Weights of a small GPT-style language model, trained from scratch on English Wikipedia.
Size: 12 layers, width 128, 2 heads of 64, MLP 512 tanh GELU, vocabulary 7371, 3.35M parameters.
Architecture: tied embeddings, normalized queries and keys.
Training: a variant of Muon for these matrices, 224M tokens, 3063 steps.
Each number is 500 + 50 x the weight over its row's rms, rounded and kept within 0 to 999. Layers, rows and columns count from 0. Numbers have three digits each. The size before them is the row's rms in percent of the matrix's.

# down: layer 4 MLP down (transposed), 512x128, rms 0.0425, rows 159-183, columns 0-127
# up: layer 4 MLP up, 512x128, rms 0.167, rows 160-183, columns 0-127
down159 089:499501546487493406474444555500608463531444545560610543453415507527568487518551514489452448486513418516505437472357554462505465543487449420469571585511565446476541452515537460614517574563541467566420450509473511516476434473513466505593547428486452486480514544557498438528549544508527497481527461567446464467520606497439449416413518607534522489549585517500492491441543468562466456461492
up160 107:461557527476456567543645515533502479567547397469458462577532486491480484486527478556550468485467464541424551487488428500445468586633517462521506531538548445508447506430470500620457465575522528511475457507427468489481572398435544518500582442507466479476470571515533535532502458594498494395546490416519446489474497610555472393499505481490534552501473462506520386450574485544546452437537
down160 114:468459507485457522480582561471456437543494535501396437419496567418441465545470568532482555546457563621495545546436379511468511479591500448497520550419521501483489470497473436522471583507420490525501456501444579491515480604502453496573470343473396517501557518568567493509490487481492532493494424496528505568478451575549418453446537507503543553506489537505542538606572496542497422554467
up161 101:496577465557445590450473398495527554588458535542421590509506565558440512486504556533500522512454534520387408441532567443415508515415500592496467434425538596543473504501463551469531447471452502523442456461506525591558447513492592483521463486534523510475532534572606430511609534535518516525570428435481452434463468534552429520541463472443434578451488477494493484502487465447554435508471
down161 103:592532470523472546489562545467539488473583521471471563442509424498550527508432397524558510481473559445437498497478533488485438479388487464498470570626523417499505489435578570433440423492519535547553486486461492547487518517419423579404533540493502495438433437521643565479502475445488469490447508516564567503514489375509510492554568476466465513499545499518500571451444597571480411537536
up162 094:430529533487528511541501452530474500506430451566418540511464573514519516555485535463470488591521582483511416552444440497496456530520489515557419495389512496409426528437431493492477494513488563596472554529573487501550447391571539578481497473444570521511546411509464508561459535443505503509407467503499510507508538539543499614441615410466423524532489544623447545429454518525531610494528
down162 094:567509517481525574534594493534515448467457422508595427478514499522559492479541486442556466570562484489484435523499563474453467571610586478525531434584384438612461530509454505505436526504427459460470431586482490532453531446582543469418453525428454542535487571495521514552524492439504547448525484512431513554508483543464522463474602453481481585559474407432510564501535443535413514407535
up163 106:476541508480462472473475505478494454472511521556491504591503572633531512485461552484586455569511555495414523461535518497423443499509545537534452448471546558502466559509569534481501480518496541515564542483563514531502451469458479448486522405607626496480551475492439461532455461414414490440580409495544410528443463581561489492457582580449433522497469419620502481432445536413504477461599
down163 110:560381502507492460561441465476552506469555536448471507484391537554568530441557524480469497554575490487539568474552531498446424534520457543501467525522462570494490406393609545524477494485401505581498468651577508486476476425547521481547449530497512521432533507494580452537471522509519483432435453487564532521428559614459535569523504510512416464494490523450519480507458366522437485429552
up164 098:487556418527481405485463531495484549457578510566557507503459506466425509531501489412478435531385443408522494581419496544500565530491477585550455483469541546438485541550563519532419495505485545490529514552524474568565457413448492553477459477489470518593448565546516499534439542546512483448491552489566517504525483549430419460586542349579444465568561504480596497526392404496507523486490
down164 091:495418510452524607464473449423554461394507499380436520442572547522561626529545494585531542455577520460488536471546472488482495478525527451495469472535505386520464495450515467501582474493525491424554585447460466479474609510559499441481496649523562489506491357535490552397506500420528565544531515567499488488487509549486594497412464571495550537476453498494509499512461522482522508471531
up165 098:537541524486457530557554477536512499520419547537506551494611514398469493475470385549532514516528428546484472510477543555412453501410532563488512421590553552502457472572542433546370634462568433453469479531486511498453484547473579539566537485530467519470545580551424437405477470427420478481454475487471517512504558481512529528511482527503463529421516608511427434448543466594464503552509
down165 094:520507488611549519518538481504464509466570490444533577415487474545486578499480527570439446539504520404457452388454443526607460454475418492517483485534500539504527512469585461515482514505550631530436523563514465513456527400550519518450491488556509514482409542497533478601583523583478443432482569554480446492441489431536515491523558616492493505601497460344486535505480494443442524470462
up166 104:561430484497489484439441489431404490420642475495410468483523479505405467542530462626500484495475567476518546540527593488589466510575554495513472495445461468498469531495475419506507540526474529495463508515533549570499497550486447543470486574474672507547501517592450493477506564426510458429497518462541547411486520443493549529319524520496462477503539538446501541531547464509590490557495
down166 103:375446470430493486447471528550475525428447458523401368539473510603467547500438499551483548589514604442465508461443497617521598507529517438452496545500466577466530465459463506531480502691419493516483493482492475548528547584565445476565482478480491476528531528557563454487493520494523477433501430532447513491538494488538420509505452546485477427541493468575499548538410500459489570506552
up167 099:452527479480460600504557519497455475521403518550460551499436502483514515555427583569473489553583543492415454439507563508486583462468522459512488466450405560530454492528532534476468554432485518584543592516421551509537528519461483526454382524553618460516549539475510519407484526547560512439512562357559516454467516522501579504537431571528509547444546558444475448478457539527485475480363
down167 105:526554536440464485437471507550452464520598583482601474505420562478520495510500551461517460578435548547579540557569490476463554548527548547454533519418449427515507446535499584483564499531576487492444410458467432572522523489434536518460445458445525500525450492517588554532525385535370441470398480506457539516515504494493486430575425434512528545604471518549490453558493550498426500439418
up168 098:507576501500506516487536460454480493562465443520434502472459551520492416502507477604535541478470562621441524512462516534465515485534463576499547564467477556530415526553517522594528580611604532572546549574474477482461460432446430519495526428459502597510455501436533506518468508560512446454481477388493454580445460493543478461574414529577361467510452501513509479486413568509485503499381
down168 108:536444540423512509627488484515514535523523532481432434507511483482449371539482476514507525524463561491416469528491499492618506488556512458441577473409456492498479563547428529507415566491473459489552488514590635450510506622529442480605593540506423492469446502492561564534475541538559454534506463463432495567576455543496498418493508508491445431501451521574430499505435425422556499541467
up169 110:482622517428559500520431586448398493522572441542474526526507493490385534470425420535467508494576467480480501533515494543481442532477515539426533453426527585468491600500546421567522478483431564551501488547542466446547489484398467502482421406563534488593526518418590524438585523466505535435468468617558528448476496439530473510437482499513541574485514571518476537498453430464555449533536
down169 093:570527448392365529456446530456510614491486481493463423568454499446528459568494432543430505449460496508495504588507574455503471576565519525518539481451517548518413454512429504549503557544526434584567447455486519544392537485476511540498548481448470522502553494571409497488465477427437493561491501513519381553553455612449517552458490442581451502491461568576564539480442526561468534499450
up170 097:460599456579570578497541496504426378540506456518459422508439583494454489536590473460436556494372509549502414468586516442563532503487507518502516587509511503551552582497564457451530463567554495490460553510541513485447556567487484497475412508415497549594436579448576547434539586448484500442495591509521512521537503414514457456491481461435460538429545479487408516549442500521498490451517
down170 095:490523506497505586498592392538530518503528471496521504528518417491532461465471479507542427479498404575492470539508529558521496472518548434509470485524450480493593475429568543492467543506400554421503505465432398516510444477630513405498415482492499541495441572459575460498481480526499540498401551495497519442480560475425561528584598504537472408586467475544539519545436604490476566430621
up171 094:516479544508430501500411481478510424528495549431620513429452568482540585509432567511511507498493387510407455428539569463499445492373506554450543525483487470514458508482553564527560501526525544570601483590511447416562491408478456496513457464472500544554448598462517536504453509559482424499460486437551478472503503491591543446533461574505501586493440517568520475520468532496559508352550
down171 092:484414512515414496510510547514554494473501455544594449500483456387630477497495469541561580561538478485602500479535434617457446484530476526481504506598461531584542540430475535564482493538464460467559558404494561514499528460545520424504489550486442455461416504616482546590487518459558502439534463474445415452498531428544457459462589407557436555559504583473472503459473450484485517513475
up172 102:521509525534599470482428530490502433473496452488482576456592499538427501472576625515444396568497439429532501538435452508583581483533493538586531529458531595387568513586526491478602554432533541473472526468491468473489482494483542568464476475435489460549510576570506537461532575488482411529504428385502498465489494495405501472404492433537460487513503520487478527465514445542505442594418
down172 102:420473557447561527501583570507521497532406461552520489475476545473552470513377485524443481523493511453540482564553465608492536477476514451387514510550516424566481514446531535510503518516419497514551523481516489434611469481541366517496479482510455552556517392507505495573526493457494560482562417510405442605410513485483514449474580428448455500600545449556516527556499601475483444423486
up173 097:501540463471465572552423456565502414469505484547471477508459483503464562535584481515477467528343515516413486470522430493628538450589503544505569464467480533574514538475542464414464523525511455519502525485568531516496518483524474546428446404479618504444595580479503573568496574603481611520458489495482462545493367491528446476457528481502439406463455532548500423519505570483520514508486
down173 101:549460485444475482524490434565412504482412528462483470583506505527475524513497470509530412533494600536474473458549443473552389451504537546449517486580426550492483519540484435539470482610561394426567488510471495493473496513510465558461492524541486492574495665496472456626521471587509486489502466527510449573579455538401556494485471496497534561439545403423557410493549505441485549445562
up174 094:417483446495406505481492426459524581505469480460458535548518467458557556549529586379579463481481530506601497521572470473565446506500480516503472589533480528353467475538543576479462598488634529513408463540417476485514442510524574493428508483442521465522393505456381530509502525556591466555521412524524451432485454492487483496527551501548504455442572522535503549510476509473502593529503
down174 092:524533508444511473540640540485413443499437540463439471487519488537421457467490599539460591538600489648517534480525440507458448492539524510483512433478549539562573509514460565477560485434491487437470453493413504535521608524532470466450445507496425577478466519531574530550602506490459476478504464440337523542572496528440455445497505470526446437482546455506499497429504583486522483548580
up175 106:534434554573551451489515466500385411435474527467535425501518569610486510549488490456584522440495452536464397482575525465524524428534473424531486435436446454604507482563515469486432546509427512469499502528533526473390551534544523476476567553519509471381477550449558523454533465433590542508389496512538509538473487478630509479560551537450508563516563508521430433550415527549507534496507
down175 102:534445511470549495502491466432520495616479488445524524457516517469479440467465483573485590574515557442451481485493466559585538467524440453495503362563463490477505550426516487556556451454516474400574543485470522524492500489512620496446516637515503445564427536493415512595550528445482529503587489465452552534461467590529474425561382594574494482457559449479494516563488485503427438472480
up176 100:503428585483530527455532527442466487462587505577514547423581510432466547357531429439515483574568558479452498438513511484486475512502504577578404479483500538446489426503517471473405477438484521477575490537501452403503524517507492498455507502521528490471529539485458541489565522463481490553480470590498445513513493554433546501554390557489529553419588449467547530387593604585401526501562
down176 098:462429545389498410523482541555536560555608455529483477441531528560573503551533502445459516542519442545432368499458454460555518392480494454481553552590508449504491523459556568501411491564526543489476589615494528517408454508514446512540515518519528463427482384467547519584484475478402530459584516491483511567492524426465431574493442457528564481481443550561488519465485469469454546524536
up177 089:516577521470479611470514498511463448581534430417529440495480478502413511504532506493521544457530617552485455546457527422488525518468583468531460422518475532502370552444444488556418492469464510660430562509534463471565563480419421461483557446478558466554544568461520489578510492501525622416480540579470491504548449525591487453455439496512460499416492425539529512540492532467460516466499
down177 088:508516532501442496527586398456451485460562458473505438568467421444454515491469460476595505505456485535580528469493539397535524510437506551554502521472506522534548556512494603496558544397465532493462544583407548452451521466510519392524544500550460453511527501454456438503324560530524551542501412503458520501589596573497593531466590488538551506439485532523487386531487468504522526460537
up178 096:469438467568533501505461484498337499369527502568488539571561571508493572524467491481480565475483461593494557486462467487462535372460465479488443549561421498522538532485449524487515549483520531473513502438525550496464580505437523616542524537455450513499598469469452463458473530584515442553466499544546477577484489540378575576427533457550536522458496509455430491464585597460528516517409
down178 099:494580487396510487499476489494595507559502530487563496531398506406590459515528429412487542557482521423456436512570558579517452612500551511518585490389451513492426490506524459521474536505493501507506443586462621462547422521612479488515503402558565501418500559569509513474524450463461561501470485457570514458478497475493508426498497489487449556545475458469528376539512478447521456606529
up179 105:520517500500507538431472613523462503451531488466491482487531593533542498513551457454406435550491462584500473511523568443571568558525550495575496506571472474476462406519494399612458600599432413557572508425505458534501532511547476484571529523514467500554486500449468376447535443446439498448497486473562568498537442495531582573512463420478492560483451528396489450535448475585432469462468
down179 126:456468454488478464515492415493485523521504474476486544525502450471473523457423525578605508465491534429492499498490405571418428498499483484475503488373531551564573559519516546462517458439594562500483451580476519464496473496460470550386443512466554480404590497593537595534497532547572490477453506546487411533497580513423421421497547566526469428565589424572474527474553531456580575518507
up180 102:513483420462522558576502506509467482437455542447470501479501459466549590496475485530605547619515516485427515429568472561430517406442463491556538642486506541484518443500493438467496529496542566471498490415532468501430538525511457548457403523482589511557530362541443448496491553445535499563504515594468484525487497515502467431607473478567493488452572542462509498516522509387609530431434
down180 098:510534547535407516500465510488487546565446381498487476598510534521450526466407512548491428545622427518515576513553490436534462573487497522488542535500468415498604513519556459496532446460499516344498478592424591494540489537490610438530511411570415491514453503471555473570495430537409528507520510434509565492464477462455475442475496451511533495466597496479449530525570466576497463568481
up181 107:490490421508405450422459502494544547423469542506548456571476450487465576523504495405585450562528511423528524401526484513489511559425539595454519421501472521457543432571561519452487517487546433428489588554505485656558514457625446492531451486512500469503478504522473536524548459488407556543540604493444500444571466545504564495443430515483511492501561519473430562588546524473579492477473
down181 097:393459414403558500517551603439511511524444371590471442534482542486469571580543472553476518481509507583390438472557530456472499450463482487477437497460551481548446506521533563480420568571550552509496485544530519425570436414461531485475488476498415662526587569522516545500528511525498506534510459513543446516409483474531501482483527490527496563506528435441615477471487436526559497474482
up182 098:437447547570511507402521659408527510521540448483546492542569503485455436578487451531483523480528413532556547512448512465582442482555493622447424455449556531506478459519529487497435535507607484391473436515540387446583484446504556458560456480540470503480520486531443468434462531521475532567471523523513510512514501510421436518493494506552459466506497581547481511548566562510471352577478
down182 103:488589547477494477487461509591504467571469519543578495485389470443592523517445471501518504506472606553514573391502444611490466474492522449499506402428504453439579564544446521501526480478530506481528537446450491483409545427574549581496522567501529409496406540466566580448555530568542505477587484499424410407536503537417492463512547477470514471510484594513426538490519433509452526528456
up183 097:465553495427521529597489442617464585456377462491523497418523586559433436511547465513491556555388396547520508464455564470441579502445493578504557541540502611444476484549451449540480487510534534583458412493549476451539481550542470462532570559465542497565563443450486454561476501536479451494564507406491449520534484478511464456490420440441411572590524495506482518490485513499523542450517
down183 091:546578541487520459468448481531518489539490449559576507483547465574516546563558399536491547544514554441569511432525451556478521511560448562484492550646445484487503593505429470533480511530506454403539426474466526411511515550450424427514524456470420557474396557519598502566542516421552523475500481540498527443517513526520459436559593423385544503487503522463505500452362496460459501526453